config = dict(
    n_layer=15,
    d_model=128,
    n_head=4,
    n_kv_head=2,
    head_dim=32,
    d_mlp=320,
    vocab_size=1024,
    activation='swiglu',
    norm='rmsnorm',
    norm_place='pre',
    norm_eps=1e-06,
    positions='rope',
    rope_base=10000.0,
    rope_fraction=1.0,
    qk_norm=False,
    attn_scale=0.177,
    bias='qkv',
    tie_embeddings=True,
    parallel_block=False,
    init='normal',
    init_std_qkv=0.121,
    init_std_o=0.0221,
    init_std_up=0.121,
    init_std_down=0.014,
    optimizer='muon_variant',
    lr=0.00308,
    lr_mult_o=4.0,
    beta1=0.9,
    lr_head=0.00661,
    grad_clip=0.5,
    warmup_steps=200,
    schedule='wsd',
    decay_fraction=0.636,
    decay_shape='linear',
    final_lr_fraction=0.1,
    batch_tokens=[16384, 32768, 65536],
    seq_len=256,
    doc_mask=False,
    train_tokens=174300000,
    steps=4775,
    dataset='wikipedia_en',
)
Each number is 50 + 10 x the weight over the matrix's rms, rounded and kept within 0 to 99. Layers, rows and columns count from 0.

# q: layer 11 attention query, 128x128, rms 0.0872, rows 0-17,32-49, columns 0-127
# k: layer 11 attention key, 64x128, rms 0.0857, rows 0-17, columns 0-127
q0:88 53 32 23 54 50 36 59 37 53 24 56 55 10 53 23 63 24 48 63 79 82 54 40 69 39 54 33 42 52 64 49 44 46 35 46 61 56 66 52 45 56 65 24 50 26 60 34 59 44 55 25 60 25 60 56 60 43 36 41 38 60 42 28 42 58 11 34 67 35 43 40 53 32 30 46 66 56 48 45 33 16 49 72 58 23 52 30 43 59 66 45 49 56 66 42 43 34 58 59 29 60 49 84 66 54 35 29 44 32 53 42 51 62 49 43 54 59 63 47 40 33 30 48 33 55 52 71
q32:49 51 47 47 42 49 49 53 47 50 47 53 48 46 48 53 49 52 47 52 52 46 51 51 51 53 52 52 52 51 49 54 51 49 49 48 47 50 48 45 50 47 50 50 50 47 52 48 46 53 51 54 49 53 51 46 47 46 47 47 53 50 46 50 45 51 49 53 54 50 52 49 52 49 54 49 53 46 51 51 46 53 53 50 49 51 55 48 48 52 51 52 53 46 51 48 54 50 47 51 50 52 49 52 47 52 51 56 49 51 50 49 50 49 52 49 47 52 49 52 49 49 53 47 51 51 51 46
k0:57 62 43 40 43 47 45 54 41 56 50 54 47 49 52 53 49 49 49 49 44 50 45 50 52 51 51 39 46 47 53 51 48 51 45 54 50 43 48 44 48 49 51 51 49 48 57 41 52 44 60 53 45 43 57 43 54 41 48 44 57 55 49 39 49 47 39 56 53 50 53 44 49 55 45 51 58 59 51 46 39 42 59 54 48 53 48 48 33 58 55 57 51 39 56 51 50 44 51 54 52 56 43 58 42 56 39 54 56 45 54 39 54 56 55 47 34 55 49 54 47 41 61 43 43 52 59 51
q1:55 34 59 53 49 50 60 59 56 40 63 52 47 60 51 52 34 51 44 53 46 51 54 48 47 44 40 66 45 52 50 51 45 57 48 50 48 44 46 49 54 47 36 48 57 31 36 63 56 49 59 42 43 47 57 56 56 49 44 58 57 37 56 50 48 53 65 38 62 63 52 38 58 56 43 29 49 50 58 57 64 48 48 52 40 71 44 46 52 57 44 58 39 55 49 44 41 39 45 38 59 41 43 45 34 54 47 56 38 53 56 45 54 50 62 39 32 50 62 53 55 65 52 55 42 46 50 57
q33:51 49 48 52 43 47 51 51 47 46 49 45 49 53 54 49 44 53 46 44 50 54 52 47 55 51 47 51 56 50 50 56 53 56 52 51 51 50 48 46 50 49 52 49 53 47 54 46 45 49 37 47 56 52 51 50 48 47 48 52 55 43 47 51 51 48 47 57 44 60 42 55 52 57 54 51 49 49 41 49 52 54 43 46 53 47 55 53 48 55 49 52 58 50 49 54 51 55 45 55 47 51 59 44 47 45 52 50 47 54 53 47 45 47 51 49 55 53 44 47 61 53 51 53 53 52 53 44
k1:46 50 60 71 56 51 42 46 54 48 50 56 54 45 31 50 53 41 55 52 54 62 58 41 53 54 62 52 52 47 50 51 67 55 50 49 42 68 49 49 49 53 53 42 63 62 47 43 55 48 46 53 62 60 41 70 37 66 53 41 30 50 54 42 47 45 54 46 54 49 57 56 58 42 53 61 44 43 49 60 61 52 48 60 45 41 55 50 48 56 48 47 62 57 51 39 54 45 58 65 49 51 55 53 57 41 57 29 53 57 55 69 61 45 49 48 76 47 56 71 49 50 52 55 60 56 36 47
q2:49 52 51 51 53 55 55 46 62 51 61 34 61 56 47 51 33 54 44 43 62 40 58 45 60 53 32 43 60 42 58 49 63 44 52 57 62 35 45 52 54 39 41 60 43 51 57 65 43 56 57 55 37 58 57 61 54 51 52 72 40 58 47 44 46 40 56 67 51 52 58 46 41 58 38 63 42 45 56 52 56 56 69 46 58 53 58 44 52 32 50 49 50 47 44 57 48 42 43 33 47 41 49 54 55 38 62 53 53 44 61 54 62 37 49 46 64 53 43 47 47 42 43 43 48 55 54 44
q34:48 54 50 50 52 54 54 49 59 54 56 50 54 54 50 44 53 44 47 46 46 51 51 51 53 42 54 49 56 50 46 44 51 53 53 48 48 43 54 61 48 51 46 48 55 55 53 56 62 50 57 45 53 48 50 55 46 51 56 55 54 51 52 48 49 50 54 47 50 44 47 50 43 47 50 50 46 52 51 57 49 47 54 48 48 50 51 49 49 53 42 39 48 54 51 47 52 49 51 43 54 49 53 46 55 52 53 50 52 54 43 55 52 48 48 51 49 48 48 54 42 47 52 47 43 51 57 54
k2:40 63 50 44 58 54 40 43 57 54 48 58 65 68 42 39 39 55 36 46 42 52 36 51 47 40 60 55 54 57 36 37 52 45 62 41 35 55 59 47 58 54 53 41 50 54 56 51 56 53 59 57 55 50 49 42 42 53 56 48 58 48 39 60 50 57 47 52 44 35 58 56 37 61 50 37 38 65 53 48 57 45 55 33 49 43 50 46 49 56 42 47 49 52 53 57 47 42 52 52 59 41 46 46 53 61 44 49 60 56 54 31 50 47 53 57 47 37 51 50 42 63 51 48 57 53 46 52
q3:57 58 44 46 57 51 38 47 54 57 39 53 52 53 51 54 50 53 41 48 45 50 55 50 51 47 65 43 65 56 51 43 43 55 52 44 47 48 43 59 47 58 50 62 72 48 39 56 48 46 52 54 60 45 42 53 59 50 49 42 34 62 44 46 54 45 53 63 42 50 53 72 41 49 42 54 51 56 44 56 34 54 61 43 56 56 55 58 59 45 57 48 59 38 43 61 45 47 56 56 41 40 47 49 39 56 54 45 39 59 46 62 45 43 47 64 50 61 51 41 55 50 52 48 56 44 52 44
q35:48 47 52 51 54 50 50 53 48 41 50 58 48 47 50 49 47 48 49 46 51 52 50 47 51 48 52 57 53 52 55 51 52 40 53 45 49 46 51 50 56 46 55 50 58 48 47 57 54 53 43 49 55 52 52 53 53 44 51 54 49 48 51 49 49 49 55 47 52 52 50 48 52 51 47 47 51 48 39 53 52 51 50 57 43 55 50 49 51 53 57 49 43 47 52 47 53 57 48 53 46 49 56 53 49 47 55 48 52 57 57 52 49 50 43 51 52 45 42 47 53 54 51 57 48 50 50 48
k3:34 44 41 45 47 57 47 42 46 50 42 65 48 32 51 53 57 45 45 56 48 45 49 46 45 64 53 50 54 51 46 45 54 39 58 45 48 61 62 44 50 55 63 49 39 52 44 46 49 50 43 46 57 48 52 50 56 44 48 52 43 32 47 46 39 62 57 49 53 61 71 30 54 53 48 61 50 44 54 50 47 46 42 44 29 43 56 52 43 59 65 48 53 61 40 45 63 48 54 43 52 42 51 44 48 40 37 58 47 43 59 45 53 53 48 69 50 44 43 49 44 55 58 56 41 49 57 51
q4:49 52 44 46 33 49 49 48 49 47 55 44 48 56 47 49 55 45 54 61 45 40 52 45 60 41 43 53 44 55 35 39 39 53 52 43 42 49 54 60 34 51 32 49 24 60 54 49 53 74 51 47 47 40 42 51 42 53 65 30 71 49 47 57 49 57 45 50 43 43 51 45 54 51 46 52 40 56 68 57 39 55 54 45 65 44 34 57 40 46 41 50 53 40 39 43 58 50 49 63 51 56 63 53 34 55 58 51 49 46 34 56 50 54 49 47 58 45 60 61 45 55 42 56 48 55 64 53
q36:52 36 53 48 51 44 44 45 46 53 53 56 54 49 56 40 43 47 55 35 52 51 54 48 51 54 54 53 47 53 53 53 53 49 49 56 51 54 52 53 44 51 49 54 60 45 48 57 61 55 48 53 57 50 45 49 50 45 44 54 42 47 46 50 49 47 51 48 50 50 58 41 45 48 41 52 50 56 41 45 51 46 52 53 46 52 49 49 46 51 60 56 45 64 60 58 43 51 46 43 47 55 49 51 52 57 46 53 52 53 51 53 43 48 58 47 46 55 44 44 46 50 52 42 47 50 45 60
k4:36 37 65 47 52 42 45 55 37 44 45 49 39 51 50 52 55 49 46 51 67 54 38 45 40 51 53 47 42 56 50 48 56 56 52 57 54 55 46 25 43 52 44 55 44 38 44 47 67 56 53 60 51 45 57 45 55 52 57 64 43 38 64 47 71 46 48 46 46 42 45 46 44 48 60 47 47 44 37 39 56 48 51 53 59 63 45 44 54 53 53 51 34 64 53 47 48 37 35 38 54 57 33 58 39 45 47 49 33 43 54 55 54 58 54 55 44 56 61 48 48 46 65 54 38 57 52 51
q5:68 49 47 39 32 57 67 46 41 66 51 53 43 40 52 41 44 53 47 32 54 58 44 59 41 61 57 41 57 45 46 51 72 42 38 40 40 44 52 54 54 50 39 48 40 47 44 42 29 46 65 44 44 57 50 55 45 37 35 58 55 42 58 35 56 62 31 42 46 38 53 40 44 57 36 47 39 58 41 62 44 55 38 53 59 50 45 49 54 49 46 52 44 55 55 48 60 46 43 38 52 60 45 39 51 52 57 54 54 53 50 50 52 47 68 49 55 39 42 47 61 42 57 52 45 48 57 59
q37:59 52 46 45 61 47 53 55 48 45 48 51 50 48 35 63 58 49 61 57 59 49 58 54 53 50 46 45 50 37 45 55 57 52 56 57 55 43 50 51 50 50 41 52 46 48 70 58 39 57 44 50 56 54 61 42 50 39 50 44 59 52 41 56 45 55 51 59 47 43 52 53 41 34 58 50 60 58 40 36 51 44 53 57 63 54 49 48 49 49 55 51 53 41 44 48 41 52 44 58 48 53 52 58 50 60 52 52 51 48 51 44 38 45 49 52 52 51 47 50 42 51 52 54 51 53 45 45
k5:52 49 42 49 51 39 46 60 59 57 56 56 33 46 57 53 59 41 48 66 43 61 54 59 54 44 44 55 47 45 43 53 41 58 57 52 53 47 53 53 48 64 60 47 64 72 61 56 66 40 51 63 50 64 51 52 56 43 53 43 44 50 40 59 39 44 52 45 56 44 58 53 57 34 60 47 49 41 53 63 54 42 47 49 50 64 46 56 49 53 38 52 53 50 58 61 34 63 55 49 52 49 47 59 51 54 44 40 53 62 48 40 43 40 45 56 50 41 51 64 41 36 48 43 51 60 48 49
q6:47 53 51 60 50 41 40 49 30 64 58 60 49 52 43 66 62 46 46 35 27 40 60 56 63 52 69 40 67 39 34 59 48 54 48 49 44 41 48 54 46 52 53 50 29 76 35 42 48 40 36 58 39 62 53 51 47 57 52 50 61 57 41 37 52 40 66 60 42 49 51 59 36 46 40 65 40 46 43 58 46 68 38 40 49 37 31 49 47 45 59 42 71 57 47 44 65 50 54 43 53 50 45 47 42 46 62 46 72 58 31 57 50 48 59 47 52 49 39 45 55 45 52 51 52 56 56 42
q38:56 49 66 49 59 52 50 53 57 52 56 55 64 49 34 51 36 42 66 60 59 55 60 53 51 52 42 55 57 45 48 54 57 57 60 60 52 51 53 61 69 51 49 45 44 44 42 65 43 59 67 53 62 60 58 59 48 43 56 62 44 65 42 55 46 53 62 33 52 48 39 56 51 50 41 42 48 54 50 42 55 41 46 51 60 42 69 60 48 48 33 35 50 54 44 52 51 42 30 45 48 51 47 61 66 41 55 54 48 36 71 40 46 40 50 58 58 49 60 53 48 40 40 57 51 39 45 57
k6:52 63 59 57 59 40 56 58 49 49 46 48 53 39 43 42 36 47 43 71 43 60 52 48 37 49 34 43 42 67 58 57 41 49 47 51 56 47 31 48 54 37 46 52 48 35 51 45 41 49 43 46 51 62 56 56 50 62 55 39 59 52 41 43 50 58 45 42 54 57 60 59 51 50 37 40 63 29 56 53 62 32 44 61 44 47 74 48 50 40 53 50 47 40 45 50 48 49 39 45 51 40 55 45 49 56 53 64 41 40 57 46 40 45 42 60 44 30 49 62 42 52 58 46 55 54 44 54
q7:56 63 49 46 56 56 56 61 54 49 44 57 53 47 67 46 59 44 45 41 52 51 50 47 52 45 59 52 46 58 52 29 54 64 49 50 45 41 57 51 53 57 58 48 61 55 46 50 45 50 56 45 50 49 51 49 69 41 54 47 45 54 50 56 61 54 33 50 55 41 52 61 37 49 51 52 37 50 45 54 59 51 47 51 66 46 54 42 54 57 41 50 47 58 48 51 53 53 51 51 40 59 49 40 61 62 54 36 59 52 38 47 53 47 46 49 49 49 35 55 37 47 52 43 44 45 62 46
q39:60 45 58 50 57 53 47 34 63 54 62 53 54 49 35 42 48 45 54 56 47 48 56 65 43 56 50 59 51 59 41 62 38 49 47 47 50 60 54 54 55 58 33 49 41 53 46 51 46 51 70 47 53 54 47 53 55 38 61 55 60 72 52 46 50 54 54 32 56 53 44 56 59 74 48 36 52 65 60 51 58 48 46 63 50 37 66 54 55 43 45 42 55 56 59 46 59 41 40 40 57 39 47 50 63 37 44 38 48 45 76 31 46 51 53 57 65 57 60 57 53 44 45 48 60 40 34 30
k7:55 61 52 62 60 46 43 47 48 55 55 54 44 61 49 53 55 46 66 53 45 45 48 59 53 60 60 47 68 53 55 65 64 43 47 50 43 50 48 49 58 59 36 53 51 62 48 58 51 54 52 58 54 47 62 51 53 51 45 61 65 49 53 45 45 55 46 51 49 50 31 44 51 43 50 57 57 59 60 46 66 45 62 48 45 48 53 55 52 48 56 44 58 40 51 55 50 56 41 67 57 51 50 60 53 47 47 50 39 29 53 49 43 55 38 51 48 51 46 32 59 62 48 52 60 49 27 64
q8:47 69 43 53 55 48 49 59 54 52 45 48 36 53 68 48 43 42 41 54 49 51 41 56 53 54 40 47 39 53 49 37 49 47 44 45 49 50 47 42 62 50 68 46 35 54 53 43 54 60 36 46 52 44 52 45 65 53 55 35 52 45 47 52 51 58 35 54 47 48 58 33 54 49 57 61 57 38 42 40 43 44 54 55 55 44 58 52 50 58 59 60 46 40 39 53 48 41 55 61 48 44 53 43 41 57 36 47 64 49 35 36 52 61 46 51 49 57 40 57 37 41 52 38 52 45 57 56
q40:67 49 41 38 45 44 53 43 39 58 49 49 36 54 58 32 38 52 51 44 57 57 44 56 58 54 54 56 50 60 35 46 45 54 33 46 41 51 25 45 53 47 37 44 42 54 63 59 29 57 37 46 45 54 55 32 49 31 37 35 66 54 49 59 35 50 45 47 48 57 39 75 51 70 50 48 50 53 67 41 45 59 65 52 57 30 58 40 55 27 38 61 54 36 58 45 46 52 29 44 51 49 40 64 48 49 38 51 41 49 42 53 55 45 62 40 51 62 52 36 80 44 53 33 58 32 56 47
k8:59 37 54 57 57 53 35 38 45 51 57 46 39 55 45 57 29 51 47 30 58 49 51 52 44 59 29 47 52 63 47 51 69 43 61 44 44 51 42 35 50 49 43 47 55 62 52 39 49 52 50 41 54 51 51 48 50 49 44 57 51 58 41 57 61 44 50 49 56 54 52 50 53 72 38 42 50 62 49 54 57 54 52 50 49 54 60 52 44 58 36 62 52 57 53 38 41 41 46 51 49 44 31 60 59 57 43 29 57 54 52 62 57 44 53 54 50 43 60 40 60 38 58 47 48 44 46 38
q9:46 61 44 55 44 57 40 52 53 70 57 68 49 63 58 60 49 66 44 37 38 47 46 53 41 48 54 47 68 53 44 50 44 55 46 52 40 42 48 69 56 65 54 52 41 52 53 55 40 59 49 49 49 38 45 47 49 41 53 56 44 42 55 53 48 53 50 50 53 57 47 46 52 54 50 48 39 33 56 61 40 51 49 58 51 49 42 53 54 42 59 60 55 54 42 50 56 46 75 51 57 55 63 45 46 41 46 73 45 42 49 50 45 54 49 35 69 58 35 50 56 48 42 41 55 52 35 55
q41:53 44 62 64 56 44 63 59 58 66 53 20 61 39 43 42 50 34 25 53 57 48 43 54 47 56 42 62 53 48 62 45 58 56 67 55 64 63 27 44 57 39 50 51 57 40 30 64 64 51 71 47 50 69 65 56 58 69 40 53 32 62 57 66 39 33 32 27 55 57 45 67 51 59 45 37 23 59 61 51 67 66 49 37 57 62 73 42 51 41 36 50 51 38 37 41 40 32 46 37 33 54 43 56 53 21 60 45 32 35 39 49 40 39 67 56 68 26 77 47 72 50 51 54 54 41 51 45
k9:53 59 42 53 64 46 57 50 43 47 47 40 53 47 60 67 47 47 37 45 38 52 49 42 50 66 47 57 69 48 49 31 58 46 40 54 68 51 29 51 45 55 46 42 57 65 44 48 52 44 57 56 64 52 60 53 42 53 47 58 41 51 49 36 61 60 53 42 58 59 54 48 47 54 39 32 44 59 57 52 63 44 54 38 65 51 55 60 49 54 62 30 66 39 48 41 35 58 53 48 39 39 38 40 46 52 55 49 62 40 44 52 56 52 60 54 30 56 42 51 45 49 53 49 39 55 55 57
q10:39 45 48 60 58 47 52 49 42 44 54 59 46 74 33 52 55 61 38 61 50 38 54 43 48 53 47 59 50 38 50 54 43 59 55 54 56 49 53 53 46 46 34 68 56 44 46 57 52 49 56 68 48 45 38 50 48 55 51 60 50 47 46 38 54 52 60 54 53 57 75 43 40 41 49 41 44 73 47 50 55 47 37 56 36 60 53 55 56 53 44 61 60 45 45 53 51 38 51 51 73 45 55 40 51 45 52 61 66 52 49 50 54 42 61 71 27 53 43 36 58 52 49 40 73 48 46 62
q42:46 36 69 36 49 35 67 43 53 45 43 42 53 47 50 51 34 58 47 34 49 48 47 72 39 42 70 52 48 44 44 37 57 51 60 43 37 70 30 36 60 57 52 24 47 39 51 53 45 34 61 30 54 42 61 60 53 47 36 44 62 52 46 54 51 47 39 67 87 36 48 58 61 56 41 41 56 72 54 51 35 38 64 36 75 57 43 36 20 72 48 63 56 41 36 51 66 22 49 43 29 34 32 40 61 60 36 57 76 42 45 50 57 44 52 24 46 50 40 58 51 52 51 43 42 48 49 65
k10:55 52 50 22 39 43 39 50 56 46 57 51 40 52 43 58 44 35 51 40 47 48 51 62 45 50 45 42 51 47 68 56 56 47 45 52 45 58 43 41 54 48 62 46 49 63 66 39 59 36 35 42 65 54 56 48 53 56 33 57 43 37 59 56 45 66 55 39 52 76 61 37 60 61 43 41 55 58 44 37 45 42 58 42 57 47 48 51 44 53 47 52 35 48 51 33 62 53 56 32 43 59 48 53 57 50 39 34 48 52 51 50 51 58 53 38 46 56 62 65 46 46 48 45 40 62 53 52
q11:53 40 54 51 58 45 43 50 36 57 33 41 35 55 51 42 45 59 34 55 58 47 53 45 55 49 54 55 41 29 45 38 57 44 47 66 43 49 56 33 63 49 64 51 45 39 57 55 47 50 47 46 54 52 63 47 65 25 49 56 28 66 47 55 50 40 39 49 63 54 65 44 46 52 45 52 72 55 34 62 43 36 47 52 54 47 46 39 55 55 53 64 43 45 52 49 44 47 54 56 51 31 34 48 42 50 36 56 45 53 57 41 37 45 64 46 41 51 26 64 33 50 55 37 55 54 37 44
q43:56 35 33 50 44 59 53 40 47 52 58 44 68 53 41 48 57 50 43 27 52 61 24 42 64 51 65 40 56 63 57 51 52 45 53 40 65 48 56 44 51 53 38 64 24 59 52 34 60 44 45 58 38 40 50 44 69 69 46 55 41 52 46 32 28 54 51 48 16 56 60 42 54 45 49 36 26 63 59 47 56 64 47 49 57 49 45 49 60 62 53 64 54 63 56 38 34 36 59 48 55 51 66 70 45 32 56 41 54 50 34 58 31 37 70 55 62 52 63 42 58 40 33 59 36 36 53 44
k11:49 53 38 53 53 40 50 41 59 47 45 48 52 45 51 54 56 56 58 58 46 43 36 49 47 50 49 49 58 42 44 55 44 50 54 53 66 61 39 43 61 43 51 58 57 60 46 38 45 43 55 51 46 35 42 53 46 73 50 47 50 45 60 49 50 57 40 41 45 46 60 54 50 46 42 41 50 55 49 47 51 58 46 54 45 53 48 50 41 42 46 53 61 64 46 48 45 54 56 62 42 48 72 57 50 35 65 47 54 71 68 55 29 57 49 53 52 59 55 34 48 59 49 52 55 55 51 41
q12:40 39 48 56 33 49 34 43 58 61 50 54 55 62 42 30 24 52 49 57 47 44 37 58 47 62 54 55 53 49 39 45 47 47 54 32 41 49 54 51 54 37 43 52 49 57 43 41 37 46 48 55 45 51 57 43 56 45 57 50 47 48 53 50 51 50 46 38 46 48 41 52 48 57 46 47 42 54 46 48 57 55 57 50 42 62 58 46 54 56 54 47 50 45 54 51 56 58 43 52 43 55 62 60 51 59 48 50 52 60 54 43 52 47 55 45 61 46 55 58 62 37 50 54 42 52 59 41
q44:56 49 48 48 79 34 57 74 31 49 28 49 55 51 43 61 70 61 52 44 50 51 42 50 45 56 55 15 44 50 45 37 62 40 36 73 59 56 60 56 57 54 56 55 41 45 67 46 83 56 45 52 60 53 36 42 48 27 51 35 47 51 26 54 61 53 39 50 39 36 42 54 52 44 49 50 84 58 29 47 38 62 24 64 66 38 56 57 55 38 53 55 55 45 54 51 53 55 49 60 70 46 50 43 42 50 57 50 48 87 44 41 71 81 37 39 48 33 42 57 49 67 36 39 48 26 28 23
k12:57 53 54 43 61 34 51 37 42 47 49 63 55 42 57 68 57 59 51 58 49 64 48 50 50 69 56 49 36 47 46 64 49 56 57 50 46 57 62 51 66 61 69 60 58 47 51 47 65 56 50 39 45 61 55 51 55 48 51 43 52 60 42 42 57 57 50 28 48 54 57 28 48 70 54 48 60 56 46 48 52 50 53 58 55 55 54 53 52 48 57 56 50 50 60 41 40 51 45 56 50 41 46 43 69 30 63 40 48 51 50 42 65 57 55 48 57 51 42 52 62 60 49 53 58 30 56 33
q13:67 60 48 33 50 62 28 58 50 35 59 58 54 53 32 55 46 52 71 64 57 60 50 41 58 47 53 39 57 42 42 48 46 42 55 41 53 43 50 43 45 47 57 55 57 56 59 42 58 34 54 60 44 40 40 35 47 57 52 53 43 52 52 42 56 35 54 46 35 64 52 48 31 48 41 60 62 40 48 43 38 37 65 65 62 47 46 57 65 29 41 57 42 42 49 44 43 53 52 41 56 50 59 57 44 55 40 31 41 53 60 56 46 45 33 44 57 60 56 50 59 39 48 41 39 50 49 57
q45:61 56 74 44 60 25 30 48 38 57 40 77 34 43 63 38 43 40 60 62 47 56 46 44 40 47 41 62 53 37 47 46 39 53 65 47 53 41 52 78 69 46 49 42 46 55 48 30 53 36 48 47 50 35 43 54 51 53 54 36 51 64 33 29 63 45 70 65 72 39 44 40 41 49 41 69 66 43 45 29 43 40 57 65 34 63 52 54 43 74 76 65 46 71 61 47 45 13 43 62 36 27 26 67 55 50 33 52 37 55 57 39 35 64 56 46 34 55 49 43 38 52 59 51 58 73 53 63
k13:49 50 61 44 57 53 30 52 56 54 38 55 45 59 46 52 50 52 59 51 66 50 61 34 48 46 55 53 60 60 64 37 53 66 60 47 59 42 42 69 52 46 47 41 35 44 52 58 57 41 39 51 51 54 56 61 43 61 51 62 66 50 57 43 64 49 65 64 47 44 64 39 48 60 46 60 47 42 39 31 46 58 44 44 37 43 47 60 56 55 57 55 60 57 68 45 48 39 49 58 70 60 52 61 41 68 46 54 56 50 54 44 48 40 56 58 44 45 52 45 40 43 43 61 59 39 49 27
q14:51 50 56 48 59 43 59 44 53 46 43 56 56 52 46 55 28 53 62 65 69 51 53 50 54 48 58 48 54 52 38 45 54 59 49 57 71 61 49 63 60 47 40 55 47 47 57 50 34 71 52 63 61 42 49 58 45 56 52 53 42 53 31 52 52 50 42 46 64 40 49 53 34 39 44 37 67 56 50 46 64 47 47 48 41 47 47 55 58 40 51 53 55 59 36 46 52 58 50 54 37 52 63 45 52 37 57 55 77 42 51 39 40 50 46 52 52 58 49 41 21 45 49 43 37 62 38 41
q46:49 52 36 46 63 56 67 50 65 37 44 52 55 33 43 52 64 36 26 28 61 47 67 65 56 56 45 79 56 42 56 56 47 33 57 49 65 52 45 36 48 57 80 54 43 48 49 57 46 60 45 67 52 39 44 56 35 50 49 62 49 60 66 58 33 55 41 53 39 53 68 55 52 42 34 52 37 32 37 55 45 43 52 45 49 44 65 42 41 55 52 22 60 56 38 68 54 68 61 48 39 57 67 64 53 53 43 64 45 44 54 55 50 39 60 64 57 28 54 60 58 37 52 74 45 36 49 49
k14:45 35 49 53 44 53 60 51 51 53 50 43 63 44 39 34 47 41 55 51 40 49 54 57 51 66 57 53 47 50 45 65 47 47 43 54 40 39 52 59 54 59 66 48 65 53 59 54 50 60 46 48 58 48 60 45 37 52 48 53 56 56 68 48 46 54 35 49 50 45 47 49 39 45 51 57 35 34 55 55 58 53 42 44 53 62 56 41 37 57 50 55 52 70 63 62 59 63 56 61 47 51 53 51 53 55 44 51 56 46 65 60 54 47 69 41 51 27 46 44 62 34 65 52 51 47 56 54
q15:49 54 52 48 65 49 46 61 55 55 53 51 32 51 43 37 48 49 45 56 70 54 53 51 58 57 37 47 49 39 54 51 58 49 52 58 49 42 44 54 59 51 40 47 53 42 66 62 47 49 40 64 50 63 44 45 42 59 52 51 68 52 43 43 46 51 32 50 58 51 63 72 39 67 48 53 50 50 52 32 55 51 53 52 47 44 54 56 62 40 45 47 53 53 40 56 62 49 45 37 56 64 52 45 48 44 48 46 52 52 59 50 42 65 55 50 60 46 55 54 61 33 49 62 50 39 53 32
q47:26 48 41 55 62 46 47 57 50 54 34 65 50 57 58 35 35 50 39 14 53 51 35 31 57 49 65 61 37 45 64 54 51 56 68 35 61 43 48 70 48 36 54 63 42 51 51 39 53 42 35 51 54 50 66 59 56 65 47 65 36 32 56 40 55 61 62 54 48 53 36 35 77 36 52 45 50 41 32 39 39 32 71 55 55 77 64 46 34 54 76 65 41 76 49 52 37 42 55 68 48 34 45 51 53 70 37 53 69 53 56 57 51 64 42 56 55 43 49 48 51 57 49 56 39 62 50 57
k15:52 47 45 28 42 35 50 57 62 44 38 56 59 50 46 51 46 49 48 33 47 52 53 46 49 55 39 48 44 50 35 66 42 56 57 28 58 53 59 45 64 58 63 47 64 50 44 43 46 49 45 58 41 54 46 49 61 55 44 43 45 52 48 49 60 37 47 74 41 53 45 59 44 28 50 53 56 59 31 44 46 47 58 55 49 60 55 39 57 44 56 52 51 49 39 58 44 33 38 57 55 45 59 40 52 60 36 56 52 47 55 48 42 51 58 49 51 51 47 46 57 55 48 54 28 48 52 59
q16:66 45 39 43 59 47 46 58 55 47 48 60 56 43 39 41 50 39 44 57 62 64 48 59 50 38 49 38 41 48 56 46 49 48 50 38 41 45 55 51 59 48 52 43 35 42 54 54 57 47 54 41 50 49 42 56 51 47 38 50 55 55 54 52 48 50 34 46 53 48 53 48 53 43 46 47 39 57 48 48 51 51 50 49 54 37 49 46 50 55 51 49 46 51 54 49 45 39 54 45 43 56 58 53 46 65 51 39 37 39 51 50 48 59 55 48 49 55 45 37 51 47 40 47 50 44 51 60
q48:50 50 48 54 55 50 46 51 48 50 52 48 53 49 47 51 54 49 51 54 47 51 50 50 52 51 51 47 48 47 48 51 55 53 48 51 50 48 51 52 51 50 49 50 50 51 47 51 54 49 57 52 48 49 52 49 55 48 52 49 48 54 52 50 49 52 51 47 50 49 48 50 49 51 46 49 49 52 49 49 51 52 55 49 49 51 49 52 48 48 53 42 48 50 47 47 52 48 52 50 50 46 48 50 51 50 49 52 51 48 48 48 51 50 50 54 49 47 51 50 48 49 48 48 53 51 48 50
k16:62 48 33 39 53 42 55 58 39 41 37 77 48 32 60 54 56 40 34 62 51 68 36 53 35 49 35 31 35 65 55 44 42 43 29 41 43 45 47 47 51 49 61 36 41 29 43 45 51 50 43 30 63 47 51 34 59 51 46 44 52 43 47 54 48 63 38 41 40 50 58 28 46 53 50 41 57 39 54 40 32 43 55 53 47 50 41 48 54 61 61 57 42 48 48 51 53 44 45 48 39 48 47 53 50 53 33 68 34 46 48 45 38 62 62 49 37 66 66 71 51 52 69 53 45 52 59 66
q17:62 49 41 41 41 45 62 54 42 45 36 56 45 43 59 45 56 42 42 55 55 61 45 50 59 50 34 53 46 71 64 40 40 40 44 44 57 54 45 59 57 43 46 40 47 42 36 54 79 49 37 33 52 32 38 48 71 51 42 54 60 52 52 63 44 55 38 36 63 32 48 54 36 53 58 51 49 40 49 43 44 36 52 50 51 42 66 50 52 54 57 54 35 53 52 41 40 50 42 53 41 39 42 55 43 44 41 61 33 41 31 44 34 64 42 51 43 49 57 43 36 54 63 49 46 43 48 50
q49:54 51 50 51 47 49 48 53 47 54 42 48 51 49 52 58 49 52 45 56 54 48 49 49 55 56 48 47 49 53 46 56 45 49 48 53 54 56 45 52 48 48 49 54 48 49 59 46 47 47 44 52 47 50 52 43 52 44 42 44 52 42 46 55 44 46 46 58 52 46 49 48 57 53 57 45 58 55 47 50 46 47 52 51 48 55 52 44 52 51 58 56 55 49 51 49 55 53 50 48 49 49 53 49 51 58 45 53 47 49 53 49 47 52 55 48 46 50 51 47 49 55 54 42 56 48 51 53
k17:61 44 51 43 39 60 54 56 59 47 39 59 58 52 44 52 58 39 37 55 51 54 58 39 50 48 73 46 50 50 59 55 53 44 47 46 53 52 64 42 53 66 32 48 76 32 46 49 42 55 49 41 56 46 45 60 56 53 40 50 40 45 44 53 60 57 49 51 50 47 56 51 49 54 35 38 67 44 39 43 53 43 43 49 55 42 56 54 60 51 39 47 47 50 37 42 44 49 50 62 55 50 51 35 52 51 59 41 48 48 47 47 46 56 59 54 56 45 66 52 49 53 46 50 51 61 60 41